From a checkpoint of a small transformer trained on Wikipedia.
Size: width 512, vocabulary 37867.
Each number is 128 + 24 x the weight over its row's rms, rounded and kept within 0 to 255. Layers, rows and columns count from 0. The size above them is the row's rms in percent of the matrix's.

# layer 7 MLP up, 1344x512, rms 0.0696, rows 10-44, columns 128-191
size [ 96  99 104 101 103  99 107  98 103  98 105  96 100  94 149  95  90  97  96 102 100 100  98 100 102  99  99  99  98 110 104 106  97 102  99]
[[ 79 147 131 135 138 116 102  89 136  99  92 145 124 119  87  99 114 121 141 110 120 150 140 100 129  95 146 162 106 146 132 129 154 110 135 144 156  78 172 115 146 164 126 104  96 101 169 146 145 123 140 105 119 149 129 114 116 148 163 114 153 138 135 137]
 [155 164 165 145 159 101 159 126 130 144  89 175 102 163 156 131 122 136 116 102 136 109 108 174 112 121 169 143  77  71 153 140 146 109 114  96 151  70  83 104  86 141 129  85  97 112  96 109  95  84  97 130 126 120 107 107 127 133 144 155 122 124 166 101]
 [123 123 143 129 117 102 113 136 136 140 103 112 141 133 117 151 123 123 119 153 102 136 144 114 119 149 103 146  98 100 141 139 115 192 128 115 112 136 136 161 140 110 130 113 107 157 147 124 123 123 130  81 138 133 128 128 130 179 116 141 164  89 122 133]
 [133 111 119  98 129 122  93 119 126 145 121 120 129  93 108 126  94  88 121 133 156 178 159 114 142 138 129  84  91 151 102 122 136 132 127 136 125 129  75 122 161 134 107 127 166 144 116 180 135 130 110 151 143 173 131 137  94 103 168 144 137 137 184 108]
 [102 114 124 143 188  74 123 169 136 122 146 164 123  89 154 103  88 128 155 120 116 127 160  99 119 157 131 159  95 103 161 127 131  99 140 138 151 160 120 140 113 122 118 133 116 118 108 118 127 128 113  75 132 114 122 101 156 159 129 150  85 122 163 155]
 [ 90 177 132  83 161 150 141 127 114 116 152 162  71 118 154 141 127 160 164  84  88 132 113 131 151 167 138 103 146  86 109 128  96 119  99 183 106 106 142 113 133 160 186 100  89 123 171 121 145 164 135 153 112 155 177 128  98 100 149 146 127 151 105  97]
 [118 127 120 109 119 118 135  54 117 106 135 135 155 100 161 109  83  95 141 156 163 148 141 165 133  71  80  85 117 153 132  82 147 153 102 101 140 131 129 125 117  88 142 127 116 123 140 136 135 144 117 139  96 148 142 132  99 119 141 122 107 149 108 150]
 [154 136 108  97 132 127  85  74 140  89 112 128  79 144  75 122 145 140 130 108 143 110 137 170 145 138 115 119  98 117 153  75 141 129 114 161 129 121 145 148 161  91 132  97 135 124 163 122 160 136 170 107 163 124 141 102 122  93 109 100 169 115  78 118]
 [123 140 160 128 128 153 109  68 107 119 156 117 118  97 116 127  92 152 154 144 132 139  90 147 143 127 135 147 141 108 118 134 141 138 134  77 102 103 125 143 113 115 131 103 158 108 120 139 114 138  84 138 164 130 140  91 120 130 114 119 121 186 125 104]
 [109 101 127 126  94 169 140 144 105 140 125 188 178 142 110 136 141  85 100 124 113 128 122 111 136 106 138  96 110 101 141 110 118 107 154 150  90 158 138 113 110 120  87 158 121 143 115 108 140 140  86 111 116 135 124 129 110 137  75 139 161 128 148 128]
 [153 126 160  71 149 154 140 140 152 157 105 105 163 135 101 105 137 110 152 140 160 125 128 145 160 153 156 119 117 162 122 106  75 123 128 119 144 122 122 163 134 138  99 119 146 175 113 161 112 116 125 146 152 151 161 131 105 115 133 153 148 158 132 144]
 [134 145 131 120  71 118 124  93 130 142 106 149 118 167 115 156 143 130 167 102 119 125 128 116 102 130 151 133 133 127 156 115 147 136 132 157 123 157 144 135 135 129  95 106 140 132 115 111 125 135 145  96  78  80 115  89 114 118 133 147 145 155 110 141]
 [ 97 182 143 126 156 121 149 168 122 109 136 130 155 130  96 134 177 152 124 110  81 128 159 109  90 136 153 153 160 141  92 127 150 136  98 108  97 176 124 168  81 130 121 159 132 152  89 137 156 146  84  88 172 122 145 131 118 134 112 115  96 148 137 125]
 [128 150 129 125 128 103 130 155 130 106  81 109 121 141 101 129 115  95 127  69 155 134 134 100 132 160 141  95 104 143 124  97 133 133 165 117 114 132 150 117 148  79 138 134 138 127 145 126 152  93 127 117 149 157 122 159 150 123 145 112 151 186 152 181]
 [105 153 131 128 106 118 133 121 116 155 136 135 140 142  90 107 132  86 167 130 133 116 153 114 134 114 144 150 164 163 119  97 117 125  75 100 147  90 120 103 132 100 102 145 159 114 138 121 147 140 145 102 107 153 100 148 115 134 121 178 120 136 105 126]
 [ 74 147 147 118  94 128 117 120 135 101 115 149 157 104 108 114 116  66 109 138 148  99 123 120 114 118 130 149 162 111 137 112 106 138 155 127 148 127 119 114 149 163 104 135 142 106 124 116 104 180 102 103  83  85 124 137 152 120 117 148 176 103 118 164]
 [153 153 109 111 145 127 116 132 111 102 151 132 117  99 150 158 164 135 118 117 149 133 177 120 123 116 156 108 160 123 145 134 114 185 163 139 185 101 114  79 105 153 154 162 100 115 148 131  85  95 127  86 113 142 128 116 100 102 159 138 179 126 165 114]
 [127 149 104 133  94 118  89 142 143 134 126 128 141 165  98 143 128 150 156  96 112 123 154 117 117 162 121 105 112 151 115 151 145 143 130 141 164 104 105 118 207 131 143 126 124 108 152 149 142 108 122 145 156 155 134  97 184 195 145  88 117 167 125 162]
 [152 169  93 141 152 119 163 138 165 140 148 134 151 166 127 114 153 108 123 135 118 148  96 101 141 138 123 139 173  87 129 130 116 152 108 118 165 121  93 129 121 124  94 110 105 154 128 103 142 165 137 120 138 120 153 123 132 139 134 135 158 110 124 131]
 [ 75 110 105 126  89 100 140 123 130 121 141 140  95  89 148 125 165 157 107 134 122 126 156 122 122 165 122 118 145 121 134 147 133 107 130 107 149 120 141  91 147 102  92 133 167 172 135 157 150 151 113 116 117 145 119 114  82 121 150 103  92 135 134  66]
 [107 137 166 129  98 134 158 136 145 142 167 126 141 116 142 151 112 138  90 110 105 105 121 137 134 107 110 141 100 133 111 118 124 111 121 173 120 133 143  93 116 152 112 125 130 119 138 128 147 139 130 183 122 111 146 101 171 162 102  98 145 149 138  77]
 [143 177 137 179 144 119 147  97 124 113 105 127 149 107 160 126 126 153 140 130 108 126 104 141 176 121 101 144 137  99 104 176 157 142  89 136 149 128  94  89 139 123 174 105 116 173  92 159 138 158 134 144 145  96 105 152 148 142 159 123 103 141 102 105]
 [150  92 137  99 156 141 144 125 110 147 130 125  88 143 159 112 125  89 133 128 151 196  94  87 119 171 105 146 136 134 160 119 132 109  95 101 113 105 127 159 120 160 111 143 118  95  93 116 147 148 126 141 132 122 131 103 111 138  84 118 159 164 144 149]
 [126 127  68 113  98 136 135  98 147 128 139 171 161 151 131 125 127 119 106 200 111 111 155 178 128 131 132 132 115 153 174 152 133  89 147  89 128 138  81  94 109 122 114 174 133 165 135  93 150 134 157 135 166 166 126 101 112 105 136 117 130 118 141 131]
 [113 120 129 128 140 129 113 182 134 111 135 124 138 131 114 112 160 122 135  83 120 149 118 194 163 125 105 133  94 133 129 168 134 145 105 148 168 139 157 126 145 152  94 113 122 101 145 170 116 165 103 148 143  86 131 127 142 121 132  92 115 104 107 131]
 [ 81 137 131 162 161 100 122 162 119  96 119 106 106 144 115 182 104 152 150 119 136 140 127 141 171 131 135 129 130 130 123  88 126 107 132 136 133 156 131 120 175 146 132 147 125  85 133 174  96 174 132 137 118 103 127 133  94 176 129 151  85 157  94 142]
 [111 140 139 108  97 118 154 143 121 123 119  89  68 168 142 114 151 128 134 119 144 146 132 117 122 158  97  80 151 128  86 112  94 114 138 134 102 177 147 144 173 138 135 146 108 112 133 129 142 164 134 193 132 104  97 116 102 169 143 122  89 155 151 158]
 [177 134 118 176  94 152 108  79  97 115  58 156 142 111 129 149 160 132 112 106 163 148 145  73 116 119 179  91 111 112 123 122 168  94 111 123 116 119 131 149 132 144 138 140 122 137 114 119 183 155 102 136 136  82 119 121 120  92 174 111 132  98 109  92]
 [ 96 143 128 149 137  74 152 113 114 116 193 129  89 153 110 147 131 132 160 103 103 138 166 108 110 127 141  88 143  97 101 145 147  97 111 120 105 149 130 133 165 165 134 128 134 123  91  81 142 136 121 147 143 122  96 152 118 123 146 136 111 117 152 118]
 [104 117 121  98 130 125 141 157 145 134  98 124 130 107 131 132 163 113 153 139 128 137 101 102 164 152 158 122 193  90 104 106 183 158 140 119 146 166 155 104 145 151 160 115 110 112  95 112 129 113 141 149 108 121 156 125 156  99 157 119  72 133 126  81]
 [115  89 137 140 100 129 180 148 153 123 136 108 180 159 107 157 148 102 121 125 123 110 111 123 126 107 147  94 149 144 121 116 143 136 133 129 142 176 162 135 132 125 110  96 145  92 122  99  82 123 149 121 150 134 116 129 183 143 140 107 176  94 141 112]
 [151 130 112 161 154 110 138 147 129  97 139 130  57  95 118 185 141 146 118 146  96 143 120 113 122 179  94 116 123 116 129 113 109 140 117 119 109 137 137 160 131 135 133 158 105  76 122 116 118 107 139 133 151 122 150 112 146 125 143 104 168  72 107 161]
 [120 110 127  89 134 155 123 107 137 120 125  72 141 101 107 165 149 151 164 119 122 160 139 167  99 136 121 112 101 137 148 107 122 133 101 167 124 141 108 134 128 105 118  88  93 106 120 157 124 108 118 135 131 121 115  88 120 152 161 117  98 117 151 119]
 [121 132 134  78 131  97  81 143 139 163 107 132 116 134 160 126 133 129 133 107  85 126 155 123 112 108 123 116 124 109 159 131 135 164 141 101 117 162 106 139  99 133 126 108 136 167 124 109 102 136 143 132 139 119  74 104 125 113 118 114 161 142 121  83]
 [115 133 134 157 147 131 136 128 107 124 158  87 150 124 120 164 114 117 111 114 113 130 146  91 160 131 147 138 128 112 122 115 115 149 158 120 113 108 136 144 133 142 172 110 137 113 141 186 120 149 147  79 128 157 132 154 167 103 126 106 131 154  74  95]]
# layer 7 MLP down (transposed), 1344x512, rms 0.0615, rows 10-44, columns 128-191
size [ 96  96 103  95 106  97 108  98 104  98 104  98 101  94 111  95  94  98  98  95 103 102 101 100 102  92 101 100  99 108 106 108  99 102 102]
[[121 139 124 122 126 130 142 146  88 149 123  73 123 131 136 118 136 146 112  98 111 140 153  92 161 143 184 125 117 117 143 141 104 132 163  85  99 120 120 119 108 141 124 105 127 119 115 135 121 125 150 174 126 122 136 143 129 140  99 120 114 148  92 119]
 [119 137 116 151 143 148 110 134 139  91 120  95 105 140 131 108 123 115 148 146 112 108 129 114  79 124 101  88 167 129 133 133 165 108 117 146 135 119 154 155 100 117 132 119 130 116  91 139 140 153 118 143 141 137  93 116 133 112 139 108  98 157 152 164]
 [157  86 114 105 170  61 170 133 115 163 119 122 135 149 168  90 101 118  95 159 111 157 106 133 141 122 183 141 170 145 137 166 107 140 103 138 135 122 109 173 108 109  82 144 101 163 103 105 107 145  80 123 160  98 168 111 114 161  83 142 150 120 143 110]
 [ 94 135 127 174 100 127 158 105 119 154 114 164 130 141 111 177 140 130 127 139 105 104  93 150 129 136 157 140 155 119 144 129  88 107 139 110 117 163 164 134  95 202 126 152 136 132 125  87 146  92 168 105 130  78 167 125 109 147 140 145 157 143  90 150]
 [109 136 139 157 111 108 120 121 134  93 132 109 103 120  81 104 173  69 129 110 145 126 105  79 154 138 138 156 122  93 113 116 157 101 120 139 108  86 117 124  75 119 126 112 169 145  94  94 105  93 116 138 138 126 139 119 156 105  91 133 130 142 163  92]
 [121  60 145 157  86 129 102 126 135  91 113 138 129  96 121 117 138 115 110 130 126 142 129 130 100 137 129 115  71 107  94 106 104 121 149 135  97  90  83 103 113 103 123 151 149 139 108 105 153 139 107 113 122 119 151 132 146 163 131 122 122 127 117 110]
 [ 82 170 104 162 117 108 114 175 138 107 154 135 109 112 160 117  88  98  92 117 121 128 124  88 122 134 131 160  97 140 124 115 164 141 118 104 156 117 116 126 131 116 150 120  77 127 161 163 120  87 150 161 121 183 121  98 140 129  82 121 142 132 139 154]
 [143 145 154 116 133 117  96 173 126 131 156  90 131 153 143 163 151 159  84  82 126 135 109 118 129 159 128 117 118 139 151 141 116 110 197 104 100 134 121  83 104 144 137 121 132 110 126 106 136 139 128 119 121 125 110 183 143  98 140 117 144 140 118 127]
 [ 60 150 134 121  74 107 132 137 142 143 133 151  97 111  85 119 100  78 119 146 123 116 166 116 129 148 142 172 116 132 107 151 110 124 104 135 140 130 132 117 151 103 111 109  99  94 129 115 125 125 135 111 127 169 115 105 175 101 106 121 178 169 118 124]
 [ 96 131 108  81 114 100 135 141 115 131  40  73 152 137 121 105 116  92 132 111 105 107 133 161 135 121 124 132 140 138 137 142 168 138 129 143 166 154 106 141 155 149 134 154 146 140 168 125 145  99 145 112 152 145 131 106  66 135 162 114  73 118 105 142]
 [142 143  97 172  73 170 126 138 107 140 112 148  86 177 128 103 116 161 152  63 115 110  94 126 147 127  85 151 126 111  81 130  99 132 115 127 154 134 123 141  91 142 115 137 100 125 156 135 117 131  94 129  97 115 132 133 127 134 126 140 130 125 146 122]
 [170 111 111  99 152 167 104 121 139 130 131 116 101  64 145 155 124 141 113 134 146 101 152 142 129  89 138 129 138 119 122 120 122 149 113  97 153 137 111  87 106 109 126 113 138 167  73 118  87 143  95 137 139 146 130 127 171 119 136 122  95 116 103 149]
 [165  86 117 125 124 171 164 112 138 108 122 126 123 123 145  77 183 100 104 144 118 177 142  98 134 134 156 144 120 137 128 102  75 107 126  93 133 131 149 118 110 112 117 115  99 148 138  97 124 101 165 131  78 125 126 147 128 133 120 172 151 101 129 116]
 [135  97 142 136 134 140  87  90 117 113 160 106 134 170 159 117 101 134 135 159 129 106  94 123 123 117  98 123 135 133 116  81 106 128 190 121 160 139 144 145  92 163 100 116 122 117 166  98 134 129 125 134  80  86 134 160 132 156  89 156 151 123 113  78]
 [142  97 124 130 129 116 127 131 141 127 138 119 144 150 115  96 123 116 110 132 176 151 117 142 149 106 135 126 133 127 144 123 137 100 112 123 124 127 144 107 169 114 101 125 131  88  93 128 112 146 134 156 100 209 133 151 128 109 136 145 103 140 131 122]
 [123 121 102 134 116 126 115 143 140 138 115 104 109 111 115 129 103 113 188  88 137 125 153 134 133 139 138 103 118 136 112 140 138 100 100 132 125 113 150 123  91 150  98  79 131 116 137 124 163  94  98 185 101 121 113 116 114 137 167  95 122 127 123  71]
 [115 105 126 184 120 136 119 129 115 122 156  98 140 167  99 109 136 129 126 155 118 140 110 109 112 122 155 109 113 116  99 134 121 132 110 110 110 146 150 108 132 113 141 137  87 154 137 147 152 159 108 141 138 135 122 131 114 123 107  81 121 106 119 186]
 [134 131 147 134 148 147 161 155 126 154 130 111 153  98 131  94 114 123  98 133 127  94 122 128 106 109 115  83 136 130  98 116 150 120 161 129 130 141 141 107 158 141 115 121 114 181 111 102  95 140 150 151 151  91  99 117  96 103 141 164 139 110  88 123]
 [161  80 111 125 138 131 136 128 124 106 122 108 103 113 109 111 182 123 131 125 160 139 145 141 154 149 142 134 110 168 135 107 127 107 143 130 122 151 109  95 103 103 118 172 121 136 141  99 140 138 161 113 153 142 119 119 139 112 153 111 130 113 156 117]
 [166 107 161 129  87 166 132 128  93 126 112 161 135 149 104 122 111 122 154 152 168 143 133 125 147 136  92 113 136 145 137 109 105 106 160 128 158  86 143 135 144 158 103 144 101 150 146 147 107 143 142 147 148 105 115 123 153 163 124 120 117 120 108 172]
 [126 129 116 127 117  84 156 133 164  73 142 117 109 159 151 156 132  80 144 100 123 119 111 127  96 133 122 129 129 132 187 163 102 140 149 114 131 117 135 179 120 142 146 121 104 123 150 120  99 168 152 102 120 136 160 174 156 120 145 145 169 110 146 121]
 [102 163 131 119 110 154 129  94 172 147 147  97 108 117 108 142 150 128 100 128 145 174 125 134 102 127  91 170 151 127 116  99 163 117  98 119  96 128  86 146  86 149 115 135 149  99 104 113 123  77 152 142 121 127 159 122 119  98 130 126 161 102  90 142]
 [126 160 122 141 174  76 153 128 136 141 106 137 135 184 101 152 143 120 127 151  79 128 105 161 148 156 131 139  96 114 117 115 147 179 167 142 157 104 155  93 150 180 113 139 152 177 122  97  90 146  82 156 119  94 116 114 143  93 116 124 129 146 137 127]
 [149 150 130 165 148 179 104 112 153 140  98  88 121 116  80 108 178 149 118 132 144 156 131 145 127 118 136 157 103 121  86 119 115 132 132 110 140 123 127 128 147 147 126 121 127 100 112 126  92 129 106 127 107  86 125 170 156 128 133  84 151 119 119 166]
 [163 101 125 148 173  83 126 111 112 147 113 111  60  95 120 118 159  83 148 157 151 117 105 112 147 178 175 126 145 129 184 125 152  90 148 127 118  79 135 105 111 155 149 130 178 125 123  90 148 124 127  86 158 143 159 114 127 102 130 148 150 134 125 100]
 [113 130 110 136 140 120 144 153 121 117 102 126 116 150 110 158 120 136 125 156 149  96 105 115 140 157 119 129 111 175 143 121 154 141 126 124 122  99 114 105  96 178 147 148 134 139 110 123 115 111 151 127 122 117 102 121  87 157  92 154 127 102 133 129]
 [174 123 131 137 111 147 132 145 125 148 153 144 138 142 118 133 128 143 106 126  78  76 110 166  96  94 123 164 127 155 136 135 146 128 139 100 106 135 149 106 107  59 128 129 141  95 134 140 140 177 125 128 103 126 128 116 167 124 114 133 135 157 139 148]
 [113 122 140 153 105 112 141 154  93 141 185 129  90 166 110 135 117 107 118 139 143 148 171 118 154 112 144 138 124 142 110 152 141 109 119 124 131 104 156  72 123 111 128  96 135 100 119 131 135 167 101 123 113 143 139  71  97 103 154 109 112 105 103 158]
 [147  99 103 105 104 168 131 133 137 134  90 126 104  92 127 150 124 134 114 118 106  92 132 124 117 155  91  98 143 125  80  91 104 164 137 165 156 142 151 145 121 104 162 119 130 191 103 147 111 111 136 111 143 125 184  77 137 126 111 122 110 160 129 138]
 [147 133 119 143 113 157  73  96 145 124 119 174 136 164 142 106 183 139  90 120 139 127 132 162 120 114 134 143 175 143  85 152 123 128 143 155 120 143 135 157 139 140 149  88 120  79 126 111 133 134 110  94 152 125 128 104  91 111 122 170 145 147 131 109]
 [137 136 125  96  95 134 154 122 109 152 116 100  95 159 142 128 138 127 143 157 111 102 139 171 105 171 138 163  94 148 110 104 129 132 142 138 123  83 137 154 127 145 131 112 181 164  50 170  81 124 106 146 122 135 124 142 114  95 116  92 104 134 116 119]
 [144 135 130  98 135 136 161 150 110 151  83 142 119 158 100 120 111 138 137 113 164  99 110 133 125 116 116 149 106 126 148 140 139 126  92 101 133  95  79 121 103  91 154 110 139 147 121 168 133  99 142 150 137 161 135 128 151  87 109 124 135 131 111 143]
 [119 154  77 154 136 101 173 158  65 123 112 128 141 177 120 150 147 116 152 125 156 119 148 141 147 123 122 162 122 127 121 114  95 137 128 103 148 137 156  90 120  80 118 148 132 122 146 132 105 101 136 152 135 161 153 146 118 122 110 112 159 110 145 127]
 [130 142 128 139 136 126 179 117 137 138 103 128 147 132 118 162 152 147 158  98 130 110 127 115 138 147 139 149 115 126 115 133 120 105 112 133 137 143 142 150 116  77 149 135 144 153 152 156 134 152  74 140 123 132 128 149 139 135  91 182 175 153 175 129]
 [204 132 122 155 128 176 110 134 151 105 105 119  90 154 124 147 108 143 126 125 116 135 128 112  60 104 107 144 110 119 152 101  97 113 167 134 130 168  94 125 152 132 115 117 125  98 139 118 126 130  93 147 104 115 131 129 153 139 132 113  92 103 149 121]]
# layer 7 MLP gate, 1344x512, rms 0.066, rows 11-45, columns 128-191
size [101 103  99 100  94 104  99  96  98 104 103 101  98 105  97  95  98  98 101 101 102  99 100 101  96 100 102 102 106 105 105 100 101 104  98]
[[126 115 119 107 121 139 143 131 129 152 105 129 144 134 154 143 100  99 106 140 128 125  81 138 129 140 107 127  95 101 123 130 129 107 136  85 140 140 128 101 166 169 149 152 142 124 124  94 135 118 124 129 129 122 137  90 127 119 156 128 136 104 131 132]
 [134  80 162 114 119  84 127 141 141 103 119 115 150 176 180 119  96 129 107 130 166 124  97 140 149 112 117 114 117 152 155 160 120 107 163 132 123 175 137 123 114 121  88 125 140 162  96 145 125 113 101 115 123 124 130 124 136 101 112 150 120 100 104 123]
 [127 125 124 117 141 120 176 139 125  87 147 113 101 123 135  85 176  79 136 132 153 161 118  82 145 130 141 143 133 138 115 122 132 123 111 141 169 112 117 149 120 118 167 104 136  59 115 137 164 150  81 163 163 130  83 159 138 126 176 113 131 137 152 122]
 [156 116 132 143 157 117 117 139 124 138  84 148  63  89 144  79 119 169 113 114 152  89  86 109 136 116 142 121 106 122 120  92 104 116 133 117 127 110 151 124  83 125 138 118  87 116 153 108 194  97 120 115 132 127 137 153  90 174 115 124 172 109 115 146]
 [113 130 114 147  81 100 149 134 150  84 113 127 137  94 160  99 125 164 126 121 105 172 124 122 131  90 104 143 110 123 148 123 146  97 143 166 117 133 121 113 120 114  99 139 137 176 158 106 135 124  83  73  86 138 110 151 134 140 144 115 134 113  67 128]
 [134 123 102 112 117  81 140 145 143 148 112 124  92 106  92 104 115 138 122  87 136  98 151 138 144 118 137 213 121 200 127 143 118 150 142 126 118 143 138 119  67 129 154 141  85 120 144 144  94 122 155 141  75 118 186 101  89 149 111  90 113 163 135  96]
 [123 153 122 129 128 110 154 177 159 113  95 124 111 113  83 154  87  74  98  93 145 165  96 144 128 108 138 129 124  94 172 114 113 149 122 139 132  84 125  92  82 142 167 114 137 144 109 127 165 123 108 110 117 163 137 151 111 119 119  97 119 124  98  96]
 [131  91 136 127 113 101 110 110 129  88 152 132 138 122 100  96 147 125 121 117 140 109 105 125 144  98 116  89 140 117 155 123 119  91 136 158 123 146 157 115 100 140 181 128 102 158 153 141 122 134 114 124 118 111 110 113 147 157 145 127 146 128 126 123]
 [116 134 131 142 110 151 119 124  88 107 171 168 116 154 160 137 101 134 131 132 136 117 171 112 103 140 160  97 117  91  86 117 128 150 176 185 100 134 169 132 130 151 140 112  53 106 139 177  88 111 126 143 159 107 130 148 132 103 137 112 164 111 132 114]
 [113 132 154 146 171 170  90 119 159 142 141 116 123 122 116 169 122 151 120 114  94 134 105 122 130 174 133 148 146  99 147  98 103 192 136 111 132 146 137 122 132 164 134 134 110  99 112 108 158  58 135  91 119 113 147 124 144 141 130 129 162 131 146 120]
 [199 150  93 149  93 138 126 136 116 157 146  90 137 171 107 113 120 159 158 136 105 145 118 124  99 144 111 127  99 122 129  54 100 125 163 108 124 113 126 139 116  93 108 136 149 136 147 113 173 132 143  76 114 138 135 126 103 117 130 138 128 127 138  94]
 [124 128 125 113 142  88 111 136 141 122 141 102 100 140 160  85 152 133  66 104 113 152 101 120 142 138 118 164  97 147 155 120 125 119 159 170 109 115 120 143 150 147 131 129  92 126 125 130 119  95 147 170 103 124 132 106 159 153 120 150 114 130 136 121]
 [107 135 112 135 105 134 151 134 148 134 145 176 110 102 109 144 120 109 161 146 100 140 110  92 101 163 141 144 109 160 111 126 178 129  83 125 149 123 129 133  56 111 105  93 141 128 124 141 156  77 166 115 115 160  63  66 108 148 115 112 102 136 119 169]
 [138 119 130 179 145 112 130 171 177  96 165  89 104 113 123 148 106 167  93  98 156 122 159 136 130 104  81 126  78 106 176 143 105 103 106 138 122 152 161 160 123 145 139 122 115 120 117 150 131 119 123 144 156 153 149 113 138 100 157 113 136 172 125 134]
 [129 148  91 126 113 180  77 106 113 128 168 132  91 117 162 164 124 119  86 168 138  87 119 158 133 121  85 119 130 128 135 102 100  85 132 103 112 159 126 121 140 147 144 173 142 157 150 110 105 111 161  93 115 107 138 106 171  83 105 139 120 115 124 142]
 [168 101 153 123 131 135 148 108 122 133 103  99 131 159 136 130 173 129 111 132 126 126 153  96 130  93 114  79  70 116 131 109  97 147 169  92 179  98 139 146  71 147 177 123 149 135 169 130 162 121 153 158 150  97 126 133 165 164 152 134 154 148 139 154]
 [123 105 118 129 109 119 111 118 167 158 142 121 155  99 121  86 109 125 101  98 115 129 127 109 105 123 124 143 117 130 137 127 106 117 159 110 127 121 149 191 122 125 128 117 140 161 102 156 163 191 135 154 163 141 137 153 127 111 112 116 166 105 123 152]
 [119 129 102 113 123 134 153 125 131 154 122 142 110 136 134 122 167  96 146 147 119  66 158 114 137 102 153 152 125 160 104 127 127 132  68  99 129 134 143 104 110 148  89 151 119 152 152  98  82 114 119  79 174 134 143 141 157 155 143 103 167  73 124  96]
 [167 155 144 145 147 145 117 157 179 144 140 139 133 151 124 119 134 145 101  97 112  87  92 133 155 115  98 139 119 103 104 177  98 162 127 160 126 140 119 146  98 160 101 174  91 121 126 149 107 111 149  87 108 133 127 123 119 138 114  95 173  94 130 154]
 [108 100 124 144 114 109 127 152 148 139 132 129 131 116 103 164  98 101 141  61 139 142 162 146 140  68 124 136 120 107 154 123 118 151 149 111  97 119 147 132 149 139 129 110  84 110 128  98 144 129 144 126 147 130 159 132 116 144 152 156 143 119 125 122]
 [119 152 174  97 131 128  95 106 105 113 134 119  99 119 127  99 161 142 192 100 139 110 148  96 118  96 110 115 125 144 140  94 138 105  99 118 122 126 146 107 141 116 104 151 158 121 126 143 156 141  93 142 155 119  97 156 121 156 209 104  93 172  86 124]
 [154  96 137 110  87 134  56 106 130  99 141 116 126 137 114 135 126 121 117 157 105 135 159 115 107 128 117 143 123 129 133 126 118 125 125 142  85 130 112 106 175 127 169 118 118 130 183 133 185 125 206  93 113 129 165 119 115 138 135 153 169 124 140 137]
 [160 121 122 127 119 115 129 139 136 165 128 138 126 122 143 156 151 114 134 104 145 139 147 120 156 143 126 117 161 121 130  81 147  85 154 160 132 141 159 103 164  95 136 125 122 155 154 109  92 169 108 125 111  86 134 109 125 139 148 137 128 127 140 122]
 [139 100 109 134 147 110  98  97 136 122 149 148  83  96 107  98 134 143 133 178 131 118 101 182 128  98 112 145 106 128 176 136 140 144  97 151 125 107 166 118 105 121 120 185 109 133  97 141 147 104 110 134 111 118 121 112 107 145 118  93 181 120 144  81]
 [111 109 146 106 141  94 117 135 129 119 160  98 143 127 135 147 107 154 109 123 111 151 111 182 151 111 112 106 109  83 147  65 103 108 126 102  98 130 141 102 135 143 172 148 135 104 140 167 131 122 132 139 103 116 165 138 119 145 144 107 168 159 138 109]
 [134 105 155  97 130  99 137 111 153 152 175 144  92 137 120 102 108 137 121 128 102 156 140 148 113 121 124 100 124 161 178 144 149 122 152 139 124  94 187 121  98 153 123 119 141 114 121 140 184 113 162 122 125 103 105 130 120 179 159  99  98 130 126 150]
 [166 132 129 117  72 121 148 118 155 112 110 175 136 167 131 142 131 138 115 141 140 120 128  98 156 125 152  87 128 116 129 147  95 119  91 144 119 134 155 150 160 168 117 148 122 155 162  84 131 158 184 114 129 107 122 109 126 160 121 141 122 123  95 150]
 [114 158 112 108 143 143 118  97 131 126 144 138  71 148 167 149 138 180 106 134 144  96  30 151 174 137 133 118 140 149 115 156 111 121 167 130 124 135  95 131 132 117 170 130 131 148 167 124 124 153 132 139 136 138 147 149 145 119 114 109 152 108 153 163]
 [110 130 141 122  57 104 112 147  82  91 158 174  68  95 168  63 124 135 124  89 169 115 108 151 131 112 148 152 134 134 132 125 122 162  83 131 106 137 151 160 119 143 121 132 183  95 120 118 138 116 168 140 154  97  91 113 158 127 186 146 154 151 148  92]
 [ 83 119 124 162 117 115 128 123 123 115 128 122 155  90 128  97  93 148 104 116 124 146 129 131 107 149 105 117 125 145 137 138 121 141  89 148 154 149 169 140 111 119 165  95 134 105 178 144 136 101 156 123 100  97 149  93 134 119 155 111 144 149 150 115]
 [158 123 118 124 121 109  64 116 174 141 111 100 152 164 193 108  85 136  91 129 118  87 103 139 149 110  86 142 130 125 106 108  70 198 146 144 116 134 157 103 113 146  97 135 102 101 121 157 163 144 134 106 122 140  90 121 124 110 156 138 176 109 143 119]
 [137 133 158 119 125 134 107 103  98 132 122  78 115 126 108 146 140 116 152 139 145 115 157 135 134 125 137 127 117 110 131  94 114 151 106  99 113 149 130 120 111 110 166 114 100 130 115  92 123 154 118 173 143 119 175 109 109 107 124 100 147 143 120  82]
 [115 147 149 120 141 105 145 107 147 112 131 160 122 133 128 172  86 125 127 128 158 112 106 154 151 120 108 115 134 107 103 121 110 103 149 161 138 141 125 140  82 128 137 128 105 136 114 106 153  91 152  88 157 105 149 101 132 144 139  95 152 136 133 141]
 [133 115 167 131 112 120 140 146 110 137 177 144 114 120 116 106 129 146 131 135 166  96 112 124 165 123 102 148 155 115 169 146  96 123  83 144 136 148 160  86 157 120  85 154  94 158  99 151 141 100 132 118 155 113 137 144 135 112 154  89 135 113 130 120]
 [125 105 132 163 158 117 140 108 118 121 119 107 155 154  72  93 122 168 127 111 137 109 138 113 154  95  90 171 111 151 110 116 118 143 119 141 133 136 112 127 120 109 148 111 117  75 104 127 117 143 125 128 112 168 133 126 179 142 155 138 113 147 127 143]]